Part of a small language model's weights: rotary positions.
Each number is 128 + 24 x the weight over its row's rms, rounded and kept within 0 to 255. Layers, rows and columns count from 0. The size above them is the row's rms in percent of the matrix's.

# layer 5 MLP up, 1024x256, rms 0.146, rows 549-554, columns 0-255
size [109  94  94  99 104  93]
[[115 148 108  97 142 124 159 115 154 174 125 112 165 182 143 101 140 144 149  99 118 132 112 123 119 140 138 143 158 146 110 125  84 111 119 155 122 131 136 101 143  97 142 145  92 130 137 112 135  94 149  74 132 142 153 146 164 115 119 147 134 145 130 134 157 128 139 147 155 141 112 129 111 125 125 148  97 101 125 124 150 118 110 110 161 123 140 158 126 107  92  74 135 135 131 179 139 108 130 114 103 115  97 105 133 144 140 116 120 134 163 166 129 136 154 145 127  76 123 133  86 137 147 112  73 126 133 166  92 101 108 102 120 122 101 143 116  92 128  79 132 138 153 108 135 108 166  67  90 106 142 117 137 134 154  89 158 159 164 112 133 156 137 142 138 165 165  95 101 155 139  82 136 118 127 103 139 110 118 143 144 102 137 101 126 140  93  86 134 135 153 162 132 146 132 114  97 148 116 100 133 139  66 111 131  99 143  91  92  93 142 172  98 152 103  99 142  95 148 118 151 159 150 114 162 164 109 114 170 161 148 138 143 160 121 156 164 153 124 127 177 134 119 136 158 182 147 143  83 124  93 123 126 120 120  83]
 [157 132 113 116 114 119  88 159 151 140 131 137 125 139 164 101 147 119 128 170 122 129 135  90 129 151 120 108 152 127  96 134 116 148 157 132 125 145 144  57  60 123  81 141  95 146  91 110 121 122 171 121  90 141 135 163 143 108 162 109 144 114  98 118 126 168 140 137 154 112 144 120 125  81 146 135 110  97 152 126 140 129  86 108 118 118  87 161 134  78 106 105 162 136 133 133 129 125 119 143 114 117 110 126 133 112 118  95 108 126 127 130 125 130 125 148 136 140  54 168 127 175 101 141  77  97 120  88 101 166 168 156 159 137 113 124 137 124 148 165 128 135 184 123 110 129 124  93 126 130 110 131 150 113 131 143 152 113 132 141  74 187 107 137 135 142  97 119 147 148 154 149 151 173 110 135 146 139 125 142 134 131 138 108 158 134 101  96 138 107 145 127 104 129 155 112 128 123 135 128 118 175 121 123 135 123 102 126 131 133 119 147 140 142 175  86 104 147 122 115 118 166 133  81 196  89 112 117 160 134  85 118 146  93 127 132 120 171 107  98 130  98 170 158 143 166  85 131 126 126 184 125 125 127 120 111]
 [ 86 142 128 166 103 134 161 105  98 150 102 145 117  59 143 165 140 156 148 110 133 136 122 124 117 109 116 112 133 114 108 191 125  99 133 122 137 107 148 134 121 125 100 139 132 148 117 133 156 129 122 110 159 119 115 120 156 100 110 126 139 126 128  77 154 106 136  95 133 114 144 132 105 160 134 148 136 127 122 149 128 150 126 154 105 120 102 112 141  92 124 111 123 175 112 148 114 121 123 141 129 125 110 145 142 109 143 161 165 162 117 112 114 140 115  79 138 130 170 162 121 160  60 138  92 113 156 122 138 151 157 128 129 157 140 164  95 166 150 125  76 136 114 120  79  76  62 129 111 103 148 125 119 179 171  95 110 131  94 148 140 152 166 143 109 148 101 133  96 114 127  86 117 110 152 123 108 104 151  82 112 103 116  74 155 152 151 185 167 115 124 109 100 102 154 112 116 133 129 131 166 138 136 119 139  84 123 122 134 103 127 130 128 135 120 185 121 160 131 106 139 102 105 174 116 127 107  73 145 122 155 154 124 175 130 110  81 133 150 126 113 120 110 145 157 114 149 134 129 130 114 130 167 124 167 138]
 [147 120 158 147 180 147 114 133  91 154 145  98 131 158 104 119 130  58 124 174  92 109 130 107 101 144 106 135 127 166 137 139 123 153 164  89 107 123 147 163 108 147 103 149 132  96 104 137 138 116 139  84 144 154 105 107 168 122 105 166 135 125 144 135 176 153 119 149 173  95 154 118  98 150 110 115  80  38 121 112 144 137 116 145 117 145 167 151 114  92 151  98 138 136 159  80 100 141 120  89 134 125 130 168 113 111  89 103 119 157 122 176  94 115 141 162 163 119 123 140 156 121 176 126 174 121  63 146 109 146 172 138 121 116 122 126 114 134 150 128  89 118 135 120 128 162  97 133 132 116 118 132  90 162  97 139 132 112 144 120 161 148 155 124 144 141  98 117 139 125  87 102 106 120 143 143  93 126 123 155 143 106 120 139 177 114 108 127 150 101 105 119 135 142 132 152 119 136 154 108 136 180 106 109  89 121 143 164 115 115 135 101 118 139 109 150 117 128 115 125  97 159 149 100 157 125 116 157 125 126 124  97 127 148 129 111 108 148 171 140 128 121 143 125 124 117 116  97  91 105 150 103 149 136 177 128]
 [141  87 131 158 115  93 156 140 125 184 134 141 137 157 125 150 122 120 123 152 116  78 146 126 121 135 107 131 104 130 140 120 114 108  96 155  85 147 165 175 121 124 108 118 123 109 145 122 102  70 145 113 108  82 134 136 133 102 137 146 112 120 106  93 129 168 128 199 105 120 109 143 134 135 144 176 147 109 110 123 167 125 113 137 172 143 165 106 147 149 159 111 109 110 117 121 161 126 142 124 171 135 125 135  95  65 123 127 147 121 145 128 146 102 158  99 110 110 136 139 122 106 166 120 139 154  77 110 155 113 123 102 125 143 149  99 143  73 110 153 152 132 123 144 166 160 161 149 122 146 112 131 137 152 110 113 127 177 134 147 164 125 159 151 147 114  80 110 177  97  99  87 125 108 142  87 125 103  81 179 116 113 153 109 172 113 168 128  83 137 121 109 111 143 187 101 111 157 114 140 147 108 130 127 165 121 122  75 100 129 121 104 135 162 141 131 122  91 156 106 141  93 115 170 129  96 146 166 128 121  92 112 133 152 149 132 119 117 132 108 143 150 127 157 149 116 132 128 136 124 122 138 107 111 102 128]
 [155 157  99 138  99 111 117 159  90 144 116 132  96 115 146 111  76 146 121  96 113 135 106 107 114 146 123  98 122 116 164 115 116 118 111 114 142 114 130 128 133 135 171 116  95 124 128 151 136 179 125 167 135 159 146 132  75 143 140 159 113 154 148 103 113 142 119 191 110 158 143 126 138 154 122 150 137 129 121 122  53 146 153 122 131 121 109 132 133 128 100 154 164 101 147 106 112 144 174 117 116 129  88 139 153 100 115 176 145 120  93 137 146 124 120 154 135 105 117 115  86 142 147 184 139 149 123 119 113 184 178 100 168 118 128 109 178 115 155 126 108 162 133  86 122 142 140 135 116  97 117 146  93 121 111 111 144 156  79 144 137  96 160  86 142 147 111 120 117 121 120 150 113 119 120 119 148 132 166  87 144 137 122 105 103  94  86 143 132 142 166 116  77 145 151 126 150 142 180  86 116  97  96 132 120 115 122 179 112 101 114 149 137 142 146 110 107 114 106 102  88 138 121 113 173  92 132 118 136 136 186 121 136 132 159 146 133 170 152 110 135 115 143 110  78  97 148 133 158 105 120 157 114 129 122 130]]
# layer 5 MLP down (transposed), 1024x256, rms 0.128, rows 549-554, columns 0-255
size [113 110  95  99 102  97]
[[129 129 147 134 113 142 110 121 142 158 117 159 149 168 117 150 105 108 134 133 144 126  67 135  99 126 154 106 144 179  81 141 153  98 140 114 114 161 101  93 151  98 150  87 105 106 124 160 169 109 140 157 154 107 110 147 166  98  81 132 124  96 112 162 156  92 165 158 147 112 142 121  93 114 113 160 128  82 165 140 133 154 125  98  83 129 164 104 133 135 114 112 123  92 126 135 135 128 126  93 103 119 167 105 180 120 112 132 146 154 133 109 124 108 128 138 159  93 122 152 129 144 150 107  60 116 109 132 147 139 116  89 120 170 115 165 166 123 130 121  98 121 104 175 144 125 144 151 178 187 169 133 118 118 110 125 122 114 185 142 131 100 130 114  93 136 104  87 152 174 128 124 116 163 123 150 118 112 114 132 112 138  86 123  95 108 142 111 114 134 105 124 119 120 133  87 127 123 149 151 110 183  68 105 108 120  59 124 162 118 148 152 131 112 144  86 138 130 132 120  86 110 109 129 124 128 118 133 115 121 131 135 197 137 122 152 120 104 105 125 126 122 135 135 136 110 114 138 118 143 136 148 133 127 122 128]
 [118 139 111 118 114 156  86 139 126 134 141 153 102 180 105 145 129 125 150 150 125 111 114 111 146 117 161  49 107 148  86  79 115 107 129 128 156  79 117 124 142 102 121 126 107 135 145  96 155 124 124 122 165 126 101 144 171 103 169 121  92  98 131 143 143 138 147 146  89 112 137 131  88 115 107 145 135 158 120 139 163 109 124 169 128 104 107 140 121 161 167 113 163 142 118 153 156  93 102 117 105 125 151 134 119 133 158 152 125 104 149 140 135  92 159 125  99 133 117 108 117 168 131 123 156 141 116 136 105 125 107 133 133 143  76 160 131 119 130 141 116 102 120 128 129 143  82  65 149 102 145 141 127 124  97 146 191 173 162 125 121 174 120 167 108 106 177 144 134 109 135 101  77 135 123 139 134 126 146 118 144 125  98 103 128 101 151 160 149 137 155 155 150  89 121 119 145 146 143 142 113 129 168 129 134 117 102 113 153 141 110 127 147 134 167 161 111 155 189 154 107 137 121 124 141  55 143  98 120 127  93  96 177 107 100 140 129 119 123 139 119  99 145 114 185 159 120 134 154 139 124  99  88 123 131 113]
 [123 115 109 161 115 152  94 135 147 115  93 174 116 133 123 120 133 138 134 108  97 109 118 111  96 130 150 113 154 108 137 114 129 128 156 115 124  97 107 176 148 113  99 114 127 147 141 140  84  57 116  99 132 112 139 129 170  89 148 108 122 150 120 117 153 140 101 117 168 132 145 124  66 124 149 208 160 135 125 127 111 144 132 143 132 129 123 104 102  90 129 153 127 116 114 146 130 140 111 152 132 107 125 191 127 147 121 126 135 162 139 158 138 140 117 104 148 110 125  90 154 159 162 149  95 144 104 116 125 143 146 137 132 102 150 136 166 137 100 104 118 101 147 161 144 118 124 139  72 141  97 133 120 101 133 127 121 125 139 137 123 164 118 147 124 158 164 143 145 150 122 100 120 140 182 114 126  81 124 204  99  91 108 105 128 155 108 126  75 145 139 109 132 120 111 179 110 148 111  99 150 153 112  95 131 126 158 145 162  94 123 169 100  98 166 133 173 116 124 149 114 119  82 155 113 117  66 114 156 143 181 131 158  90 137 159 126 156 149 134 131 117 122  90 126  96 129 159 108 140 112 122 151 136 143 111]
 [113 119 116 116 154 110 185 112 154 124 105 135 152 153 106 135 142 102 110 150  97 135 102 118 118 115 133 123 108 101 126 195 189 111 162 104 118 121 129 108 151 125 144 147 126 164 158  86 158 140  85 116 184  96 142 106  81 124 157 125 178 122 139 105 114  81  91 111 137 121 100 118 104  69 189 135 122  98 103  91 151 101 117 106 104 104 149 124 111 148 121 141 117 129 122 142  89 164  83 100 145  75 138 110 131 118 133 146 163 145 118 133 153 122 164 136 117 122 148 112 167 128 120 148 149 108 151 100 136 151 158 150 133  72 125 142 104 155 103 131 146 130 131 124 154 167  90 123 112  94 104 138 125 126 152 145 117 132 147 156 183 118 100 105  99 120 110 135 134 143 113 131 134 132 139 149 147 111  97 120 111 142 116 137 150 133 159 148 105  98 113 129 120 153  91 106 149 148 107 163 140 107 119 152 138  96 152 102 129 120 128 115  68 129 170 142 133 110 116 153 170 175 127 115 112 110 157 139 121 143 179 137 168 110  99 158 103 151 157 104 118 117 163 119 147 146 125 120 134  96 102 113 110 169 137 153]
 [169 134 112 128 145 108  83 128 123 158 100 139 115 147  97 147 170 119 184 113  95 122 123 128 125 128 105 167  87 150 125 116  70 127 145 144 192 131 107 144 111 132 126 131 147 119  68 103  90  82 152 142 127 135 126 161 125 102 112 144 104 145 138 164 148 113 110 102 148 131 141 136 129 145 124 154 154 102 162 130  80 130 112 125  83 148 125 125 140 159 187 126 162 124 155 126 114 146 115 117 104 175 147 163 114 115 115 120 112 159 107 127 109 140 149 149 109 125 103 116 139 141 175 115 148 172 123 123 101 123  87 152 139 131 128 142 100 125  79  89 137 114 117  95 156 125 138 143 172 157 171 142 121 147 134 143 159 121  94 134 104 125 156 117 107 146 152 113 145 165 166 164 159 128 108 171 127 105 120 132  98 137  90 104 162 102 123 124 157 121 102 127 119 101 120  92 136 162 144  69 127 132 168  92 132 128  96 156 125 107 126 153  89 111 170 107 145 115  96 151 128 135  85  99 153 122 122 132  98 148 143 131 106 128 135 110 113 117 106 142 139 162 143 162 107 131 116  94 131 189 140 122  88  95 106 138]
 [125 156 171 163 148 113 130 108 140 141 121 156 124 131 111 118 172  91  88 101 191 103 159 149 160 157 128 139 116 127 138 144 131 149 114 101 156 140 141 120 161 108 114 123 146 137 123 153 134 133 150 153 138 124  87  96 125 142 111 113 116 143  89 136 148 118 165  79 161 121 169 105 152 144 136 144 128 139 150 161 127 154 118 116 114 117 165 110 126 164 133 112 151 120 124  98 122 122 151 126 126 119 128 133  46 105  96 118 114 150 123 105 122 155 145 107 133 141 149 142 117 144 114 128 168 129 127 117 157  99  80 155 125 179 138 115 150  78  92 100 175 108 151 145  82 108 155 111 103 168 101 125  93 141 159  94 113 154 102 138 123  96 148 131 153 131 149 161 126 165 143  96 140 109 137 111 142 103 123 142 112 141 127 120 166 114 108 133 129 132 123 113 118 126 131 126 165  76 116  94 139 153 130 152 119 161 157 119 106 107 158 108 135 138 128 131 160 109 224 126 116  70 154 120 113 120  70 115 116 140 145 129 134 135 127 169 141 126 123 154 158 149 105  79 132 115 123 137  96  82  95 179 132 137 127 118]]